Part of a small language model's weights: vocabulary 2048, LayerNorm before each block.
Each number is 50 + 10 x the weight over its row's rms, rounded and kept within 0 to 99. Layers, rows and columns count from 0. The size before them is the row's rms in percent of the matrix's.

# up: layer 6 MLP up, 512x128, rms 0.0605, rows 140-186, columns 64-95
# down: layer 6 MLP down (transposed), 512x128, rms 0.0603, rows 140-185, columns 64-95
up140 093:35 42 41 73 53 45 62 47 70 60 53 50 63 58 34 48 44 50 49 67 29 46 69 49 54 56 54 54 56 43 54 40
down140 099:58 73 45 51 39 48 45 46 35 42 24 45 44 48 63 67 49 48 38 45 50 38 55 46 53 49 50 32 48 53 38 64
up141 106:53 50 58 38 55 25 38 52 40 56 72 56 49 69 54 58 56 37 53 67 48 50 63 61 42 40 60 66 48 53 47 32
down141 110:41 48 40 32 39 51 28 41 64 48 51 50 48 38 58 44 52 58 46 59 51 51 45 65 22 61 55 62 45 54 48 53
up142 100:46 49 68 55 54 28 34 47 59 25 53 70 57 52 77 53 52 52 68 43 46 54 60 66 72 59 42 33 45 54 55 61
down142 109:51 29 40 55 64 44 47 50 64 58 59 47 50 72 40 50 46 51 48 68 51 40 52 67 43 43 41 48 57 46 47 58
up143 110:38 45 60 56 38 57 57 49 53 62 54 47 58 51 61 44 54 69 47 57 74 45 41 41 52 66 50 59 41 46 35 57
down143 096:60 25 62 71 43 47 51 46 29 43 55 54 64 57 64 50 58 57 45 53 41 51 37 45 54 29 55 44 57 52 44 49
up144 113:65 53 50 53 59 41 58 59 41 51 56 53 51 62 56 48 50 49 40 41 63 54 47 51 63 50 50 37 48 46 72 59
down144 098:50 53 46 21 31 43 44 32 40 67 43 51 44 57 45 43 44 52 49 62 45 58 41 39 34 77 41 39 42 34 57 32
up145 100:31 33 47 51 61 56 60 45 43 53 40 43 54 64 44 62 48 57 45 46 41 45 55 44 56 45 31 59 49 72 29 62
down145 088:33 58 59 54 47 41 47 49 45 42 45 44 46 46 42 56 57 50 51 48 63 38 45 49 41 68 52 48 46 32 63 45
up146 103:59 58 46 53 37 44 51 28 52 51 46 63 49 52 34 54 43 47 57 55 45 47 60 41 52 35 63 55 47 46 52 58
down146 095:45 58 61 43 41 33 30 53 50 58 43 42 60 45 55 68 37 49 58 52 63 46 56 55 42 40 45 50 52 58 45 67
up147 091:51 51 50 56 67 52 53 41 71 44 39 65 28 52 54 52 50 53 48 71 27 71 32 54 54 60 49 55 51 31 57 57
down147 092:52 42 62 50 31 43 46 41 55 59 57 51 43 61 42 50 38 55 39 35 48 40 70 54 49 63 42 42 41 63 52 35
up148 098:41 57 65 58 43 65 46 57 59 65 46 64 71 72 53 39 65 35 51 56 66 31 61 49 53 53 37 46 51 42 68 67
down148 102:56 40 34 42 68 30 42 28 62 32 49 55 42 47 61 61 36 51 52 54 33 63 54 55 42 51 52 58 59 51 49 48
up149 092:24 33 50 59 20 59 48 63 34 42 53 40 55 49 49 56 58 53 40 37 51 53 33 46 75 61 51 44 45 59 63 47
down149 088:49 65 40 54 65 53 53 54 60 52 48 51 52 47 56 57 48 34 40 67 55 47 55 47 50 44 62 65 74 30 35 38
up150 098:52 48 60 47 36 37 46 59 51 40 40 71 45 50 40 44 64 39 42 49 56 65 53 32 39 46 60 68 51 45 51 71
down150 095:70 61 29 62 38 53 46 66 43 48 49 38 44 56 33 58 44 61 58 41 57 57 51 44 66 54 56 32 47 57 51 57
up151 102:35 47 45 44 42 52 39 50 54 66 37 63 49 41 42 33 45 55 43 59 74 40 53 54 55 46 56 50 47 65 62 50
down151 104:54 54 43 51 57 40 65 40 60 43 65 57 45 70 51 49 52 46 62 60 57 49 46 49 52 51 38 40 65 47 38 54
up152 108:52 62 38 39 42 37 37 52 48 61 50 42 58 52 43 53 67 47 53 57 48 51 57 42 43 51 59 62 42 78 69 43
down152 105:54 48 59 57 46 42 51 58 40 47 41 54 61 43 63 59 59 41 71 63 46 37 55 49 56 31 55 50 60 40 51 66
up153 103:51 51 58 63 64 63 54 73 56 34 49 54 59 46 47 49 57 46 60 46 48 43 56 52 42 52 45 34 30 62 42 33
down153 103:62 59 66 66 66 41 59 55 44 52 66 53 44 51 59 51 45 45 69 32 59 58 61 46 49 49 62 58 51 36 61 59
up154 107:48 48 42 57 74 48 55 41 56 68 47 57 45 40 53 64 41 57 52 60 43 40 49 55 55 50 36 62 45 60 48 44
down154 102:35 38 39 58 60 43 39 66 46 69 63 45 62 43 51 40 49 58 58 59 59 47 51 42 46 57 37 57 66 38 54 58
up155 085:51 32 56 24 39 67 46 46 56 38 38 57 78 43 58 58 61 51 51 60 48 44 68 43 58 43 55 33 52 45 53 51
down155 088:40 54 41 51 53 51 74 49 31 46 48 32 30 64 41 43 19 47 47 45 57 54 49 54 30 49 52 61 34 42 40 44
up156 114:64 54 55 54 50 51 53 50 49 54 25 64 44 41 44 54 67 51 38 47 57 47 60 49 51 49 57 47 48 32 67 45
down156 107:55 58 61 57 57 47 41 46 78 38 41 53 50 56 47 46 42 58 54 65 40 57 56 64 51 57 59 51 61 52 46 30
up157 088:46 54 51 46 53 40 58 46 63 48 39 55 59 52 50 43 30 75 47 62 41 52 45 50 32 28 54 61 59 39 45 50
down157 090:55 46 49 50 54 48 49 50 48 51 67 49 53 56 58 39 56 44 56 47 59 49 45 40 55 78 48 46 43 55 52 43
up158 101:39 54 59 63 45 66 47 59 47 45 64 64 55 55 49 63 50 69 50 69 61 59 45 44 56 44 56 60 44 46 67 52
down158 088:36 46 54 42 58 31 34 43 43 60 38 37 58 58 37 65 43 64 57 45 46 55 49 40 67 59 44 52 44 58 53 39
up159 108:67 36 42 44 46 63 51 14 41 57 34 51 46 54 56 43 45 49 42 53 55 42 45 60 42 48 64 45 44 51 54 50
down159 100:39 48 43 46 40 40 36 54 62 48 53 55 44 62 36 42 29 61 47 42 41 64 64 52 46 55 44 45 45 50 56 57
up160 097:68 72 55 41 48 58 54 48 49 60 66 49 57 40 60 69 50 57 38 62 49 48 19 46 55 52 57 46 54 67 57 45
down160 092:49 29 42 57 51 39 61 49 52 59 54 40 45 51 43 45 39 63 46 44 56 59 45 53 40 49 42 44 61 35 50 48
up161 090:52 46 57 47 48 62 52 51 58 69 67 63 62 57 55 51 51 64 72 45 49 41 59 43 51 45 56 72 43 57 69 43
down161 105:57 53 32 55 50 49 55 59 40 38 61 37 57 64 38 57 48 47 57 47 63 64 45 67 78 65 32 45 57 52 57 50
up162 102:44 53 42 42 57 46 72 41 49 61 53 49 61 52 40 41 58 42 61 57 61 39 46 71 41 47 57 48 48 63 47 57
down162 088:49 56 55 24 55 39 51 53 49 44 53 48 51 52 36 50 38 48 41 52 57 55 53 34 52 46 40 40 30 67 56 46
up163 093:47 60 61 38 54 63 48 52 61 30 59 54 49 55 73 50 52 51 46 52 55 45 37 28 54 46 34 44 45 56 30 58
down163 097:33 43 38 53 55 56 57 51 63 54 56 46 62 49 33 50 52 40 39 41 23 54 59 65 62 55 52 45 37 36 61 59
up164 092:45 44 35 53 51 67 48 50 39 37 52 51 45 40 60 64 64 39 59 46 45 60 35 67 77 38 53 55 51 46 59 42
down164 097:77 57 63 50 45 42 50 70 46 69 38 40 63 64 52 62 39 51 54 54 38 46 52 51 41 56 38 56 49 57 45 60
up165 104:30 60 46 53 53 47 43 41 46 49 51 60 58 46 64 47 39 52 46 50 48 36 50 58 68 39 51 48 42 37 42 54
down165 102:56 45 53 64 48 38 38 50 50 46 43 51 31 69 43 58 55 43 54 52 39 41 56 39 40 60 67 49 63 54 50 57
up166 098:42 37 49 47 39 82 41 45 36 36 55 79 39 64 51 43 51 54 50 50 40 51 52 47 50 48 47 36 45 49 54 37
down166 101:50 42 45 42 36 35 36 43 52 57 40 72 54 47 62 30 44 37 64 44 53 44 51 49 40 56 59 43 41 46 56 55
up167 095:35 46 34 53 52 53 42 48 70 61 59 67 44 54 46 51 54 62 70 46 60 44 52 67 47 62 59 59 47 50 59 52
down167 098:51 33 53 27 46 48 55 59 56 58 33 57 66 43 38 70 45 46 42 46 60 53 51 60 40 58 48 56 52 44 57 50
up168 101:63 61 43 56 44 63 51 44 52 45 16 44 54 59 40 47 71 51 46 40 37 51 48 52 55 50 39 43 45 62 64 36
down168 094:40 55 42 35 57 39 34 56 50 39 64 39 30 51 37 53 48 50 51 49 52 57 36 56 41 59 23 44 38 34 50 37
up169 096:36 57 45 43 55 42 44 74 47 57 56 44 43 54 60 51 46 43 58 52 38 49 55 57 47 40 56 64 37 51 53 52
down169 092:59 55 56 41 48 57 57 42 44 56 51 63 53 36 47 36 53 50 49 36 51 60 51 46 16 52 54 41 44 36 53 48
up170 113:48 54 42 61 36 39 53 62 49 48 53 36 61 49 54 55 44 60 49 36 51 51 33 64 53 39 32 42 55 42 47 34
down170 116:35 55 58 63 58 43 54 55 45 58 56 40 57 75 48 50 39 63 60 44 63 73 62 42 55 58 49 55 43 51 43 56
up171 097:47 28 49 43 48 46 45 66 45 50 54 56 55 54 46 34 53 63 54 49 37 33 52 54 57 54 58 56 57 42 33 45
down171 086:69 59 58 59 50 52 57 21 44 51 46 48 38 52 52 51 39 29 54 44 71 49 62 56 46 52 42 43 37 50 57 35
up172 113:61 45 30 49 63 39 42 54 39 44 69 54 31 55 65 58 51 48 55 44 61 58 44 35 40 41 43 43 51 52 47 40
down172 097:56 60 40 35 52 50 45 57 57 37 31 53 48 23 51 55 54 58 57 70 59 63 64 43 40 36 28 29 58 54 59 62
up173 096:37 46 72 53 40 45 42 49 68 35 63 55 53 54 49 65 43 50 55 55 52 60 45 55 51 40 49 63 53 47 66 66
down173 085:58 39 33 22 54 43 32 53 47 58 42 50 45 43 34 44 56 50 61 48 56 62 40 42 41 57 49 38 39 39 42 23
up174 090:73 52 58 52 44 50 49 47 73 32 57 36 81 39 57 39 58 52 43 39 51 56 34 46 55 53 48 52 51 47 39 55
down174 091:27 49 36 47 34 46 47 55 41 54 53 40 63 47 50 43 62 41 43 43 50 65 44 51 41 80 41 51 41 48 53 50
up175 101:50 57 36 54 41 39 58 64 43 49 54 57 40 66 48 56 58 50 56 56 60 42 58 56 33 54 43 42 49 53 53 39
down175 102:68 51 38 57 38 48 64 55 38 56 41 60 53 42 54 49 44 49 48 44 49 58 57 62 54 62 39 44 58 40 63 37
up176 090:42 41 54 39 40 53 49 42 55 35 50 41 41 47 48 32 30 65 52 43 53 40 42 35 27 47 40 28 60 54 46 54
down176 083:52 52 50 64 42 35 49 64 59 46 41 30 45 63 49 66 60 42 48 63 48 58 47 55 45 47 53 47 44 64 66 61
up177 106:57 51 63 53 62 50 51 36 56 59 40 40 31 53 35 56 75 38 62 65 47 45 40 47 55 42 69 48 52 50 53 35
down177 107:48 73 38 52 47 45 37 56 36 40 35 49 52 55 44 47 57 68 60 43 60 42 56 50 54 70 59 42 33 48 53 55
up178 100:54 40 52 53 53 70 53 39 38 51 52 52 53 48 62 54 48 34 45 51 54 35 53 46 36 46 50 55 51 34 35 52
down178 098:46 59 60 52 54 55 45 49 47 44 43 51 45 43 64 68 44 44 57 71 49 47 52 44 46 34 67 65 55 62 55 53
up179 107:50 36 46 63 45 54 60 46 46 51 70 51 41 48 47 53 60 71 53 41 37 48 61 51 35 63 63 56 52 41 58 51
down179 110:73 51 42 56 73 32 40 55 62 45 47 56 59 57 43 44 50 45 53 54 46 51 39 48 55 50 52 63 64 62 55 59
up180 093:28 58 41 55 63 54 27 54 38 39 49 59 27 71 53 51 47 61 42 38 63 47 46 35 30 51 47 41 62 63 36 64
down180 092:55 69 63 49 42 42 56 50 51 59 39 36 49 46 32 62 51 60 58 60 31 43 56 57 38 64 70 50 42 34 43 55
up181 100:55 36 50 44 54 34 57 49 46 40 48 46 63 45 58 50 54 46 51 35 52 66 36 53 48 33 47 62 44 50 34 62
down181 105:53 39 50 64 38 69 56 44 61 48 52 53 49 65 53 38 59 53 48 46 46 42 49 56 60 56 53 49 53 42 65 35
up182 089:37 60 29 52 45 65 50 45 51 60 48 55 44 71 31 54 51 59 52 58 56 64 53 40 51 35 48 83 42 40 62 56
down182 093:48 54 49 43 54 37 55 52 48 37 43 55 47 57 53 55 48 53 28 49 46 36 60 44 56 26 54 30 49 73 39 51
up183 090:51 49 41 40 30 31 58 48 41 55 46 52 32 65 64 66 56 48 43 30 50 56 44 54 65 35 52 72 51 31 44 47
down183 085:59 51 57 52 34 46 50 34 40 64 39 57 55 52 37 54 55 61 37 40 31 56 40 48 59 45 63 52 45 45 43 43
up184 098:39 48 40 62 58 52 43 61 39 25 60 45 58 41 48 50 46 51 51 62 43 35 50 47 50 56 55 43 56 26 65 52
down184 096:48 55 51 52 55 59 50 53 43 53 51 63 54 32 55 50 50 64 46 64 55 63 58 55 43 51 50 36 54 47 66 45
up185 097:71 34 41 33 46 57 46 64 48 34 45 46 40 48 59 70 52 54 63 33 49 29 37 31 50 56 57 58 36 50 69 67
down185 095:45 50 47 60 42 70 46 69 51 32 67 57 44 58 60 48 51 60 62 52 46 52 52 56 48 35 54 45 44 48 81 38
up186 092:27 58 58 48 30 47 34 49 49 48 47 63 49 51 57 55 47 33 44 53 69 59 42 47 60 50 48 52 46 66 58 34